Each number is 128 + 24 x the weight over its row's rms, rounded and kept within 0 to 255. Layers, rows and columns count from 0. Numbers have three digits each. The size before them is the row's rms in percent of the matrix's.

# layer 9 MLP gate, 512x128, rms 0.257, rows 208-316, columns 0-127
108:126096167122120110134112158136141128180092137131166077101159148126111159142125149084175125127149150119111117165155113135144083177115160152084117162126086170138139093131106118121138143131122132176168118132119160118076121149129099153131113137137115112134141144078141131176131136127130156136123132191127142141114133142121113166122144115136115133126131128116108138135197094123155166147125
102:131119116119120142098115107154145096089136111118125152126150101109107140156128102104164185144114133103110138137137150097121116156143127132142143161117140146114150184153106163106144154127134112137129084117123128177171126147143125114152113160121140180139156192082141083118104164114155133106099121106097138126100150127166092085099128135104137091131141150130148134122114155171161075123116
104:149126131150131154145113114146136106133107166133120132145102090149083112132113133153109140149145098142111123178181107168139117124093146145143110115147119117100138139148165171092094162068154113118140119106147082169134134135111177128110117112078152102132168108128149111151182149136106176154160122107147136140115189131149101102115108115137147127136122117117106116133154093144144092147129
085:089152156118174162128142153145126116121104111158130098130083106127130139128103124141134135145131154131155196130125134129116170168157124125147120115113135112139121134075122145145175130084119127124153105090115138132098090064105117121106119119149130094112104138143137100128129124097111111124126122106133062143123144131141134193116139150122123071104092116120148108091132128077112166091101
101:146125110142122089147124114082161127147162132123078092110163142155167125171128144146134107131177146169144106142099093125109152105129069102121119110126134075129095148077094147142114139117109099147140094136147131124151114151140140090109090123122106161109166147154121117121081098123118102139152121089112108093155153128118166136140125110137123131136143127111140109131162091093108144161169
103:154090110116118094109125104153131120097150146125128092141116134126126128095093132119133122128111166090125106141132112098093141086130126166143111101180128177125152131177098165144098118088131061121156141133183160131143129152110145109127125143158146166142118148167124142149149131141098109100127145151094106101103129075206119150109115144114139126159148149109107154109130144140125122119118
089:147140156142184131089140130132107090102144120085141147133195158129119114136119113157112137143105118137087177078132147122086085155133141135127111139083131125114161138160133151126154103115109144150123142106114129097076137085127170135187129121119138147100155142123128121107123129134103100093179106125097115136103094146144141163138120165114117153141115138126112122131105185106141114138095
107:087119115113133133077104090121128140176100115101131155113141094100143147128180121089124109094120129146115133166130135127114104148166140166136134086126156103179133101161161128118109123115143137123139123108116112122142146121148138118094148112139078188100169171144165097091153152117136124126105149125104097128099144147140098122105132096172168120097149084161124117136166121131124099124137
109:120145098133132118124137191110133213120100117121136156122169107093129131127135112141120115127127123109106131129090059109125159176136129134139120099123169074169108093121132140135145123162136124120108123135113131109070127146084131139129161126085150119098183163133134136122143157143126123138118134153155166132144105180116103147127115126150151128131115162112123104133144084156125106109163
101:131121165114098139132113159106140132132160129113152171137137131112167123126092136132159114104142097147173106148137073094137107102128142134102119145162156149127135118192151146105141089102117152086146134164143114114122129093139146071115133116119104128113135094144140144123110137168141174112118084127128108151153084110166129176107137119127103091160114125157133129114186108129161118173116
109:094110153160163147137125119085092155148127118109142148104135144136111117144125128117152115117163117069113066137109077146145175156119141128108104120180177147077132110174088120106110136097110157126138152152134121113083103091103130094151123145115190157108116082094139103125121134153129137120145144141122097137105146133149137146153123105154095136114139151120127124148131109113122086133139
097:094095137155155103131098126065119124135105107146106127086104121114133131099127130108186116165161143115162112122104119146135159157146144135147137152167134113120088098119147180090108147092106109117129160165127100111144126131169138146185153170120127121139114114126163132159155110156095166169136145149118106125111150125135150148092102109150166139153100091146120123157139149141113141162142
098:094142101150144099124131134166136111135143166097123115148103141117160119140135104132106143121129188123120128159130116154118142113103140143094152149153156145174116117138155174149123128143103123147135123102176145128099132151091123141122171110122147179192104142101159137124133101132127164157173161140111157144089150137115085139156143135131138129149101145124163088075108131162128076127099
082:146162127093118130093154120158123116138155105096098078153102141129130136127147153099130143143106114133135144155108106191125146140153105127142118151157131149105102154130109146120140163111151117100140074139084153064097105152086140134166136125158105135069149153067114110119132155165116109105115130142134134116091122135127141166112144159139129159098130112099097093097127133121149112121094
105:128135133129114112111109145178106100138126116164144151115131091158129132112115103098162097098136116092123141133145125080153122115153121142134139159129091171129127146135099133121142113136139133142152158096116106186137149124081113135084111094116138199106086086134138134138130103158116120125099141165105117110107134107149093121096133151147120094111168155156148199111141147161137094118102
088:147089139077134090114123184128138131101122149117165118113124130128182112107110148124136144105149082123138138086143100113135094140164171150112151151091119125100137124089165109109112129103137175123133138062127175117129103151106123104137157157175134097132112122110106113094082153107124123102170121133126124104112131154120118149160129104142109157097098134124143124122163167150168127119117
104:147127132177139145104142109140150184109074118101116119097185152147155093132134123073115131122107154163122185119134156139120126141116154156151154160106119111136148086112148187104161141133109125107164170142157111121138076136122145096156113165134103105099120148107143096134134117119136128142151100130170115117140160128116111136127103134140103113170107120149132136124165107110145152151166
102:114135172152094144141123153142143152167170161132109125142136107106096138123081108148097183128171126124128126114137076117111118180146143101144090089149128160144111120145158153119122118118109123109096134114151108134162146168151146133127086080103174094142132101147107109109141098127117135151118099133128144123160109108132094121139135151125122097083118155161105176143105118137159098095094
097:137145113128155133137171113111084099158158138137180161160116095118154096141096156119115130173148103138146121126150138136113156139171149113144114106114148144145161099137103094112120072133124119132093112141125121135150138125094082087134104135152102093119136141148155175158156147103145071141146176132151145108154150125160130130143119166103120127086156143111141118113153135103083122170134
089:154160116128115073111083110129115142116118078164146111133097155100115132087103093145170109122150158136116130152066104128099159169117156137161143127130086115129119108141172133106144112126128150146141114137119152144159131112154153077142127126120130129155107110136119110095174126113113102157115129083162101162118111115135114139120135079131151179146121142093122128134106160187126128137157
097:138088136114136130131117121099194164146097134131153113138111170114176120105126159128123146112139117154091163154113123105089111125126164121105113101126057142102129142104123118117088109123166138112108124142127124127086123141169142151105138088097147126125119073130125145106129109150166132168117092112147117133122111130114117117118147072148200109134110113120098133103098089165148118121113
106:135139123163152098127150148134092132163141104140151099126171135105151099115054080110128115132144142111059139131136125117126131152116133122143154173162148138177123106115165123190168133155115097113128108139120142113140108110135156108163118148128110144092133134128114116119157127082114163131116132122134105125091146113175117150172112134152132160088102104134133087132091110120129123081111
105:099104150144071082134124149116131115146117112121167148119137142112162150090151113107162139146128090174119118152141110130096157102100114129143107165099143119119148106116136122170098120105110122133128125209120136131178131106096146148079087104120117133109142142165094117124107130157110087124110132114125161156100134140126138151113147140099099145138079119107148120093150177121153118145162
109:136094133138089120103139116125114110116110140126112148175096154133115118125140118144131177167126122128138101129165155153129117138137187153056157123135136162113136171158138150165095084131156135144125114126142144077116128188145123166113128156132153126094123191095160134144144138081131127155109111118120109135102139109175110150132139127117122140126127142093090099150092114157117114151149
094:132178112118151108081136113090173100111130097174128129134140100095170125162075128133111118143170144099106156144123093101132135104109107123145100122126108116131158128143130121137113124125123111095141175115138123153160114141136115111196104151132131156099157167090094105120124132206156153138152127152117106118106136100129124137115096143132110110163135156145125131154083136137091105126151
106:154154125152104162112167115064081138071169131145132121137167089115173103112144070101140130092134106096115128133137122153129168127118102135137112125123092158121128101167149130114156119132117105165132169121141135131114126073121137127174102123160116140132117103126140134111136148179148073136126112173137108124115129157151155119131139131115098152119119105163164113129151097104097127114141
103:120148106103112105111131132134143121064106156178121135149106122114128118082147147156130083105110101120104134120123160144111141085125126104139136132133146111169148120139141085168123093118096120146133133144150106161132147156102162156138156123110147139176153135108116150131130060088138129111075157165121090129100130170146095173121145092154098122124088108119108117111111150131081124124125
106:115139162106095132118160107123116128078122113132184123117138119120113058127121091131132076147154108152150126111113144085132129171111153115142141190146127113094124099161130122146112144111137133125137124131128094114152137171101163151138117135102115115132123117115146102112189137101082131115107135121121091108113109119155132142135110134124129100111085158154078168163109177158161127097129
107:095125161155129131145148163084111157125137120163092153078159104126144145190103121141137106174085089140123092114144106127113129139146126143133104129188108140110114070109126119144137149107117120128125120144103110092115146088127109142136123155170121145136153130146140120114114176108121089126115138148129096145117143161122109133135111097155092116125104131194117066125129155125142160144156
091:135134128145140172110170123125140094095134118126111162101132144141161117128099126118125123102113159140114107141123090186116091160142094099098149147155169121164125095121178139181129104162114161108120114134132092088122111050069155112095121137126120127064130131116161130153150103143137124107133147104145084146122133140119106159123106129104168114117141144142131131150130150124115147129115
103:152142151130138092105168124170124120131130135113095151104094132115144148141099099148138162132146115140153109142164140141131105136129117142038124151132123130113132102170165134126078116125168083121098148190091127114103119183130102174152130115135136108175150126170112136138157127142113108149104122104134118117160101133093131133089126090106152140135150147128111154149115123106110130093156
099:143090144096112110167110081133101135135118156127091112146130129088134117125120145128122129086155125153078140131131144157148150141155065132163183123152109143149086129101122141112121140116128128125102087087155137149119131132094168145120139154127158117152106128116101123109165107105136142087116106108105115102132139173138120118168123123160161099112099161093119112105135156206152149110132
084:155153121061149100107199147067166150113125133117126135153141151107132156138140190127135099167158144119187147118157125139138137132099132159105096117159126185128147127110140126111127117093128161128094126095084148151147093129139133095124125105093116138095154119091133125136086124142086111120131164124139103111090132125114133146094136144121128123121103135102136108125112112113151144098107
086:145098118126120127150094126108097089130127152130117176141120105100117127141164130130119133132092163129157121097132132127098092167117126128118110125121103127089096159104137144107112151121087105110130085108111157098100163082105082134158096076088140109157119175194130164092128122145115135133120100132131127145132120100151127095118096097092154139076125147127104089111147094112147129139127
094:137157125100133147091102169106121096148105143080144123159098129141096108112148135134112136112107106134138087131129110074108119151134106132105135082118125079128134136108157136079095173111099126103118136084128137094107129141132089086132146119106094114066115119153147096129111121156116137142128156076094130157156091129140143140108141130116115148135129142160123124130160126164159126154062
107:133100144142113125167110135096128125074130135176140129174158100157172122110134186133092151112124162163104110101121150134136143129150087126112104110146165137155137131147065116125105158133101121137140127127127104124141116093117117163149095179118157142158060151096114141131132112166130123131116102142106144111126119128085144125110164134097110145131147122161121079149097112114133155114094
101:143124146120163110140172098133124117101106148121105101129076137131096099119081117129159109125136109140133146147105139129164134186126079148157107139183145109139114087129133116127130149174134125075121089153151096143119137141101128145124156119128125123092118090152085123135160130136088117096124115121135138107155156164145166146135135135144141145164102127073074111134068128121109142133153
095:142144137145132127109130113146127144116148130129147137161121124136156115148159173128173154122119139152124108102137127108137081142125114106101179109211134141127166109149125131142139147149122124095140121152134162142135115155099133105167131132148100135097085135090120105145142142154084135073152170145138159142128096118165150173105128113161112115165186134112124117093110139155102122168079
103:122127105154146103135090152133115118172162126169116113164141117159136095104119117168113162114157084100100154150184138136139113148139112090145125108160108167136135132158146184098138079137149136119151119088096123137125105121144092136083125106104099148135143155119151095164116099131151117157107108110135129134109119146109152170140106145088078125127139174110127130141119126105182143131142
107:141145131140134173128131154171133138127146150117119144090082176116144174119151150152135132109119164141132124108107136114130112128106078123143117134172099111158154147132137134111136135141116065134111127154088103085089126131104144111121149123131116140113150084102134129143127105131170123117158116114171139060141124172132157187114151124119100107158123077146111078107152101116105105143129
099:100110100124138136110143106177161100181112142171108149122119100109130126096139133103132155155130129161095183139122168164120066145114112097118107140150145163133125118133160116165108149136178121128135153143190131114123144162144146155126151151144117136078155151123096140127130153110112151127095130093129131151150184158094093105132128134121124094116141151132129111124086153157158132110115
094:145139107131112080165141108068103095128149113119115120085121118175132105121077147127161129133145162161102100116120098098122143119169134131113125108105116096124158108132139132141178099139103131099117135082131155126151178140094102072160122149094131138118151134143159112114122121171125150092117137092146135149136138134133115157083178095142117163129157143142111109124163130130102132132085
093:106137154109144102126108089132087104121148096085114157158113109168118142104126149109142133156135157133143138108153119107155129130098140119154056153115153142128131114125099107223113093084142110138125165122142089125175117078133149153153102099092101117126147130129137120103143138130123094107102124102147089121119127117115137115092125134118118091083114145175102110120138132129140103125110
101:130124136142142129109149158091082146138136145122143149172098118144108137105125136174137153064128128077123129138143125138106128171107115133124146145129121071119135118133156076124138126099106094130110115113131153126167117135166130103111105135103148114148124081125102114130112079106105095164109130165097180119106090126115098121127133102107158131124154124102187140133162134108130136128197
103:135147140141129129119139123164095108123150104134108089122128130106164156152107157132168139093124093091096157129100134152152112163081113162167131161158142157095123127136118115125152133143131139153100136124114151170126120124137137137120121132153130134129099113091077158151138142143087134162170143078109152095116155099115159134162145176095113139172175157089145152141144117158147164102114
097:123118124156143083172127094145145148159126126128146141069148152120143143087139106137129115145144112129132140091168221120167065174131092089132150116136102111106147127142129116148119137118120153159133111111144107097108152100129152124103153145136151116143095123118147139137157116140113107133135116086133113099117084155117132188125130092170139135112123129171119122113098126114159165138130
102:138124164126135124092111135131152165090131139115105099135151123126129142108124113127102151111122115111119113095093154076103151148137155070125081075086102136177128135124151143103139127142149166101139115137178151132120148098130174146155136096123139154117150149154144093152170124131123144078084161121142129124136147117131094154132138099157161124125111116127168127138149159122080181151131
094:158111146142147132091123132128136127119138134134151082151136163171122097146135166137154127105124168121157143112128057109128123143098156208104096094132144137131160161082131150188133110125148155121124152159060121160142115143092128142148150154142144120112129164149157115141116128135113135151140105122150137114112118106148117170115129152140117121115094146140130078128143107118127071141133
092:114146147115140150105151167184099142135122155193158154131111130075115108128107168109155105126130118077176181106148102157170132146136142145130147158112117110157143087139142143125154079112090170087111138116105109118155130113109107110160093118128137122143112159124146132107132133082131146176143151131123134133149164127125128144138137110089153118137098087132128139148164146148128119132098
109:113161127159164128101119085185152118146068119117120110115172102140146121140142073114134172126081129162143121117137108096117124126096123164161125120164113133136162120117103144144141137114087103113173133175110161120128122134135174164156153146107140161087136131116102115102107159107115152168167099134120139125125141116104107117126108116106098128131094135114120146130177082137139137125087
104:144115132123130103125168119170178158120117132129141173136136119159132160153086137150082142148122149141121111119117161102115117132189139068104123137162124145129106122115131074115120142135139083141122137093124129127088113122109106103122144130154105134168152139116088149120100150173098176158162131117112113145150083148097141111139125105150105111163101112153182099099135121084130137113119
101:151136128084143117167143123092112114111144127147110126134099130125105145103135112130132117103130112131160105147133116154144127115103113088175122196115155106156113100125144077102137139109111125138094101153169129135157089131165103167175126119117153108156169119123110129143106080131117103172112146168124110065098111141128117186119165123153082149149125148131136119156153115103124141154121
098:154160133144170097136131109122128106106096102130110114128102099118107134132117191122111154130130121075152108118118135136122156058136158095070111124089146119111166127139112122166142106091105120114135133113185139109157110132181098114126063120137148115173124162156152128137126147134121129131117117129096128116129135115156167156144115082150157150117116164104132158142105151113140147158141
108:121111135145133117139139139121126143110113120087128179156164116132145148085119153134129147142145078113087082067128152139098097087125117137161112139121142183166105121105128132121132136132136143139120089136104143119092076134129134108095135122184121126118102159130152146153153132087156094153086112135149129123156095176116126141159133158137142131116134109178147127090155116123125094125179
105:137104132122136125154140125140130144123141144128127145147102117100127136077168154133068141116060145170127152130124155110164101089169118163099146141183076134103137120125154166126091134145137104155146108166143148130128123140122138148089172142102159143183123132119115147140117092124111110101124111103149171122107148123133120098114179127178091135141123138164116102110103105131123156137112
090:152126140140120133115182057113124122122141133136107146139111126129152078096140147142109146111148145125159139117132119109133132128173116159083161100149160147146144145142140131131127152119077144153120132128142150156098120086111127106138122145134090117128124138114104092086123124120098142057165147124161161095096122124096063128151169148095113112126126136131181128134095100174130102122114
104:124139099156126135140112127125200101140129142143136100093141137119139111174149073092124117143141134120095130143103109098108132142124156083089124132177139135133119126126090128174131108161099120147167141120124175145149132131104123150101143130133124093125105132118131153105138141135120177095117127174131123143068137154135133152123037163148163136098118122135115127153150155167122128106138
101:114157139103099111098096140124152118113150163100116177095103185120124141110121094112110104143128148096191100112116135148120129139151150066133128123096118110141113148165127139145165131125133144133113104135109152137146115136115151122119184131121161144175148173128105140144177156135139124127171087112102120128162164144089141122121096140156094137153144131102109089118153158118148115080123
100:146120181134136099144132128158131149123126121172153110133176134140148166112109148170141117107114082125119122162144106149108156165142107110159121147091117167149124125118129082157122117104141143139119098090132155132122139149160120111146133134096180119091111136159158133114132142146102167155110104120161128137168124179111166127169127090088154151122107118146120135150070159138155139170110
092:170117155108143169102156111117120114153117115119102135178114104131140181111089163140152155169114093118127125091125146152101136104149123113161156117153129126142159149113148137120109117151123137119098092125106127105111106121159122072120126111139143107077089114095157102104158162120111097093136129093101186118137143159100106123146121156125104161112111125158159128107115163155075127126148
100:109127136134156107109132137102099130133097142135105090144158124137093119146161117126162127098147087112134091071170160153161172184138115150102134118136159096125147127127107172109138120132131151117128144095099118102120133146130114115093095112133131128106132151131125126109123156082099102108100162157148135096089139157132159148086122070106120094131104087104097069093138134128119136148138
096:145112141099125145100144146119142127070133132165126115171140110105116180148120140160117135163142156082097107098169159137097121142142162152112121097121121092141129135133157099199128156132147077120167115128136116142152098133102111150098122151152124091109090120107111130109132167127129130155119130150143151134081117162118113106099153160164134110133073140141112118130140118188122149145120
097:149145140121142123125109122163131133140169121125152127130154148107123112124134113103120140139129085077096098140144093136128151151130125139129109166109111133123121124105171146129116157083152090134123137107078153136141082079109130060137117099109135151143137115142145129138153162114107195119165108147138136111144186160097093123109106139113122169171174137130165097109170124126110113125096
094:144120139158126122138103096174166113135164130141137135149144107108125130144116153112133103151107116094112068145129166172113123124117139135140153119143156104104091148116144147072135173175119128115118167145152134115110128121094139100111139117162162137155098180153138157113133144166118136128101137096139174092185136143133161119150138155105166137127149129102127150132093157102139095173162
105:142124130130122138090133102113155140122150095144097113095154160095099108140130115141121162095152144123121177122151150151101104142181166132108099067125154140181143123127121125126162152163167147154118126125156139135160113146126104129147160095094133154170128127150149177104120120118143126146123129095129135130123114093121088066132151108094132139156120115122152099109093099182131094144110
103:116104116149093150156162146109139159111095098174125106116158092136136110118156090093123092130066145161142142153123072104134123161144143114066117141109104125113149089138117104128118123149107136122148122119127192139084127102137124123157103110149152145168111143177092146143148121137130123149098153168101095139139125156119110121107091131109173159122130121118102110127118159134102100147117
098:128139094157124136151149127138123127152106146148162123173140126085119119116105108129114121101167138086118151159135116121117130169139086143174097112106142122109134074148101117110127127141106133134112094123132169176082081125055149084162161168126115131130118090136109117150139096126109149133147180104123111141110125149167086157105122161119118106088161123137127092125147134132145111125116
097:169148113105142114153119090139097151138140101167148093112122111132154142148143156136092136150149165122123134162129115111107155093113119140125086110151092172135133120151137117098107131127089091150142105140070131088137127148143145129148092085103169114134127134143134136137120122196095095154133113176128141085139102177153147122128167135143126184132100117142132128142135134123127156082159
109:112110172108163088115112135148136132178131150144106175140121093126159127095131124128132142129115148097118161099189152122109101106135103111136141109132153154131154119143141107078149085106145137086125119156138126133137134155105098124206116131076151167150104163124136135137164146160136155126075131129112148151133149118103116147153133144119114103074143105103169116126136132131122129102165
088:140149121184168162164135137119099155127077108141135090127128127105104094110126163109143117110147132145147145153126100145102107148155141171069136147098096140133122121151142152149121144121131126129113160096120177096150101115076108126103115104114099127125089144147135128158161104121140129096085136139124091175138101126149147168147104135146141118131121179138126141101112142123128128168195
103:147114104103132139116094168117114167136122116095125148117098123141109112104163122147142113172094122146160129110085140125120115141146158101106150156175061128085080140097103158106171147130105157110128090151132111110090140147097140114117122090069134166112152152146165114144119167083127096122091122124126132132134130129115129106143122159160115149134123154126128156132102135112078118161147
100:129114121113119121121132126081149086138106146142110127108086134087140125141066121080118137132094158127144101165093100155133122126115126084151117140129149086098139151143119162143150090163136097148143130128118121157124081129089126087149149106145045153105123130137184121160147095143135142138165124132132105104130093143131141140140113119096130153135137112105127187161132107166133130118136
096:082102145135171147149141169085105141087131190105123141144136152155137140112152141143140146151101158184137180151128124093141097149137159155160136132131089161082177143141131124073115129152102140092101097119133118121093134103100135178127130110106147132109111134130145159114147124130170091111135129113110135153083139088157133126116121118127106139130130134131121154126071130120126106112126
100:151103100178147112128131087115146116175124119108122111102083101101150116151111079147123168152132110130139129165084158124146094135129106125138104078118110097138153174122133095152133133127130119081130110135139141089127116139135114112125153149128101094091090136170108092128147127118075136128163100128135129125105094117103170094095134088133112153128143169107110121183126124091136151124111
089:117141111115137135112097128132155147120184111122127103153144132144147126161109171117140120139149126121121110131126143140127148102161155144159155144100128155132136154126090141193117140105096155096125132062081149132132122096040106088125104146134155127098153149119146108127133127164103106104159175132116147116156148148133104158134137156131127156095120123184119111096165150127099105127113
101:113111136124095122115112121103133151115159102126139107147099139127087126147114106138133119117122122102160069145138148197163106123118143108121130146103152117135129081119136146094119203129139145157149105137122131110089087090137115118071127142093160074089138136127135155143164106137118105137075164122127125103124147134143142137101114140077101078144130130138089099106126091116120119140129
087:136167106116148111143120112139124141124170125114145083109110108088126153121152169090168140103120137088137128161137098140143131124139142110120154110126125118183101105085164122145138148121106115097137109153150106142121163081105148183192127167128125139174104123087138149095143106132119116151134145122160096110127086160184109135112130117125152109134160100108093120133166160130131129134104
105:160129133111109140128149133099112113150111153108151115142110143107145138120149154135167105142130141159118130118104138147073116176170104103132170129119104087141101088149163123144151110201152087138110186085113125160125123147083115112144099136114098119133147135130131138114131127132118155133131131147104102117124106140169170172115145103133096156124149128100122136137110139137061155127074
095:148112141141088118092131139097134125098130149129138132057140129103153107106124142128111172120124131091099139094142151078141118154137139069120146131112112130135156155165111081103122157134120084146133114132125089129078089130131058128092125142115115126109128113119142123144114093107160131144149132081144184151128127089071096165154153122123150139162109144131133145109109119116129134140131
097:119158117165088125102102102145149109061128171113155142116076149127124139145149150086132099115155083140118108133140142112141091157151112119134143151136109118164122113100117086123157132105135101123170110114114096107117119135111169165083076108105135090135135127114169150144136092112147109170108121136111104095125109131156106132168128112136117147145063105132126162125094124125151143146118
097:151183113140136148124128114137090129170082130137103111148140110143109157160124118133150130141145142127153104152100136183156090150150162106132138100118126109108132105121135160102148110116117094119106102060123136143092155112157150183112117107149120075161129118153081123144138126117146146176119113124161128111105109109146086108136137139108116148104179100124154167121127139142119114179157
097:084120092137121115137114139146102142114143081127092172139149116099150146083123106156143126105167178116113080145185098109126149120113141162114144133097156132068110114145118146124144141070126136099122146183090130173113099138147116105141129148089108139108131141128097148094131096163144121142128133140132165142095094129147115178129128156101112147136108140097119105136108137128122128169127
100:129106096121123121152129148130120123124133075152112152172101132127142148125117135142105154124107140074119110138119136114128135123133184109161129117139110133169123195156063128108156151102136167114107145113109178130138113098164103120108122135104124116126152167082154097094162096089126122130098150158116112152122174114097159127143126136094199125128099145146121116120142148115155117144148
101:116125120184123140131141084130138162123128135120134143068149119095133141146123145105140094152133148138123139127131143130141047154152146099128137119150151147088145193115161169153157154145127171134127151102100076132111145151146091090162147110145111090142099176127103142115127144121111093141161126110130123120115085113128126107131163123098156131175143132127137132110148140147083108132153
111:150096096133139144149157151143093107131127116137103119104143156117124107149142140158116142174157112159112128156093117171162155159162104124126143160115125156159111153127129165127129143092096126120141119105095115122127141085090156125149115154132136084095179173065124136126124103101156120113120144144150135126116139173114098092123106180149110111127152153152163093116132135153084084130131
102:167143138107115125149094063145120146140149129117129128106091148125087114098152139114150122164110145158117098146140117161125115160110125115113052157120164166130103121150112141156129093115101126133114120133138138105122118141151139153171131124109076118155121131126139149155106130105093104154132120083170130152128135141090133148151101133141076171126098143121082072157111162103108146109111
089:093122175136088075095113139144100144126170165082093129129112143135119137152139146133125093129157160153108160168109111110123125115128133177110117090132124127114139151147115149119128108143121156125188134166109146117138103132125118099159101136133149127129091131138112100090113178124117102126134165127160156135099123131131085106131147082147077097107119151165128096106158090123154104154101
103:133102121112130159130150161119107172138129150068097110164118147129125136115149111139143117151167141085072169144122113139159158139117097132156120127127123145126127115082158123137127118108091145135096105110102104102101123131135148148114090134132137134158144128139149146178138153097133136119118102164127135154128149128105117141163088155093134170141129109170071123161138154137083052129105
096:142107165114135122148136130131124131132141118132133090142163161108136130091142086096130111136079153185140126110181177171133097131117125073157142129085134129117152176142096133156126136102147113136116135126154113161123064130120143139153073099134124109170147149145130136080158122146120153130143113122147146123129127143136110131142146132140133138118115131194141125178133186110135158115156
088:140127114130138117115152121104112085103172122128162115119136104065125078178075157125139112131153129130154159078148125140131137131144079133134121140104131097174170101114146135138160132127130133136103143157126112094136108140074156101099102065127153140122134166104123139116140128122129159133126126121112102111123121138136143175112126130099141135143099170104122135078172172114113095155142
099:177156119144161062156140125098136117181140118074127146128178156093136113116145136113129107151105141120148143113140173117153159101161148155126099167079187136112156147126137138121156133109115107103153154205127130164158108128107135113151136103102121175119137161120108138103131134163138115115135136117135119086110116141119120127140159126143133149096123146120159121152125125108159103138142
095:100154164108109173130201109104102151154126148106150111150110133091140087140117095125142119093108153108125129149107152139092117132106125118136170135078146112116089116144135139067134122125153115131083121099143155157098148095104143152115126119111159149138167106178151130124171135177115107140094129135143099108118155156151140111120138128118128184098117129128130129124157130139150138086098
087:119149130112162162114158125101129160125136143153173134169146106119173095118107161141184159150163120108132142100120106105130115130123121119151129139123107149177120118120119148120134172126154135157128082110136143064105141134097114113112125154132155077136130140136170116093120101142106151124162143152151139074126126144155110130116105163168136106141164087174122154101073140122118133153129
102:110137152127112099119162117145098125115139141118107123085156161131159135121118190112097161135145123130136103141138096124084139118121138150135154140141105086117130074100119155120105123133126073136126143159130150082089121133156111143159116154085103098101122143130177125124120086167088110116160126084160111164148094142124129151092133155140094177114174131122138135160105151109121126124100
108:139126113116111112133176164122116131116072093132118122111182116101129102165123102136169152109143138120098115147153119146124130149123139119135129137117127123131107143112120136148128136125102092117109089130157138088116152140105096170149127150087137153109118171162137141077145146139150159133146110132118108134116152165129133164125152145188122102075109076145133075064124185116120137122145
091:123121117113127191111154120142123108155130137094141129114159115120121127169186132150196127140157146121071126147133069137109096160138151125164115112129126090119174157132082115102103117147114147109146145099132134089094131100138101123129131135122153106099148130126170105078130127116090126108151150171140116100121134113192126157124144141113125096124130103173143149117150133113139105105130
100:166131149152143163134118136126106114113141133163119118160088131140138096088111144116170134150096140115106133152082120141114137139121159168111095083113136131151134145184155120150151143130099097131107138139086123122138079133144065131141116104111106178142124116143110140110116114140145174182146159137127103088139121134126161103154127110137073124126119127157127199123124172133115118152111
097:143137132144091112098115095144141135122095104104143131103141106093123117084136129154084167145098172132126122146122118140126139142129120147106126100112146115148110136121112132169136158117117167131135089144178129142107107128124090153176129135097155124108128179137118108088185146123178141107115153075101144125148089137137114178110136100139079131088116149144097103161174122151130113114159
103:137119099150145110162093123094153114116111109130145149175130095113122112161125167142143145121137104094160138148113169107134148142125137163174179146133130184162144113098150160161137163193157119132106149129145114140165138145070123111110103162097135131143100133122142153124106125174081104176110139121130104133141108112133112114118147109116098140120116145117100142155107111085157127160115
097:117160087128160135107136122126094145128152120115153093125145098135148115159100110117133128143116145111089123124152094115096171105172139138094162140138170126114163077120125109119119126119140132126144115130172145121110147088124133074121170128110091121096111122096077173137107105128175149139143145159099124113107160138105161134058143116099151137116168106140160109170141143121162116126131
104:137109113170103113109164120111135109132123105145110159144128126142061151173162106136114097132110145154124105096138100122130072140117139146125132138181144117103101140157133148122129110100115113122134159163118139096157143160136144104133161122122106116096141104117109178095082182156109103122145149111112124125111114191150089103110141140169123080142111136141114088156138145168109131105121
100:165133112090145163107140139124072126115118113146121108154118090139137130140106127089175109123116112187115157139130141138132090120148093101118153105175145152104138131132137133124143127106114084135104122126175122100082128127167122102133077141148122140149108083140113161107153137097104123133109120149139145151124154169148136129131158136143121111111183133167136112124080171069144160160122
092:139110100150151121106167102063104164144097102091153105105126119090125124155099108156097109139183104114132096133144153147128171169121156164147156111155150140104127111114144094148134157111106096142110139157107103108122101107120155131143109144095119116072151092116141156101148159113112120161127127126117153128107167145141134105093118169105074137146124136155153137120102129117118117137172
102:141174102118122102140137124143172117191117109125129085137151170067159151083161142096141117108137093120104156149117149117144137092148099115102136122112115123154132119146142102141114092126166094108125137123155105125111130094103116090102109115102095147115105109104136081117111136161120147081117083133094117158110154135132115132145136095115130146120115100101122109138120170165073128161139
096:120114083139140117101114144142089100121096133140108142110118128076109159120107114137164135113099139140147138149128128189099166156122135127139069144134131129107200119124165199147123117117137115138121098124112145107149112110127156131108107169150149108122132146126091120142182122095164114137153154135127086092119152070121177112114137165142115132153124121126102125139156142159137156135143
087:172121136129140132108100130144152161137132158131125108104137110153090116095127168119139166134112135090125140128125128150092154131134086112119141128178093076142112129109127117090147108153083128099140146108177127141154115092146127151167100095112112117131133073098181120104109114129056124104125161105153125101137156170157159109135108132129133122149093146100113109143162124114132131134175
095:083120115108147115124101146103112146101121152124139090112172112174145114102142124165132118061140083114134153111137094130151084141139187062141097132087167147115092107107119120106116135101115128146113163130123121120134084111138101123168105125095135107149151132150151157121110105150131138129144135178111178113138147153124105152106127169143133149128103082147136132119167135117152134127123
092:148126109167161153140159145122133116137130122149154090131103068142118096067112155131147136158113133157132150115110145123095126111136164106136111104136117126138133089133140147145177139111110153133085084104102112113148108058188114110112127082144143154160142162136149137104147110124186120120106129117100147143133126123134074100145135175136104119137099151138169107118131144114148119139107
099:134148116129162122139132165143099156071102135137158083089153131121126098141125157099141106140120111166137074146128129117129124099116142103108119112143121118131128136114129113176128141097049130096110100157143151075144130092137125120090113164148080117074158145108125141108116131085127109111149125156107117127118125136126151150111100107081147123169159128145127146134156135074158148142120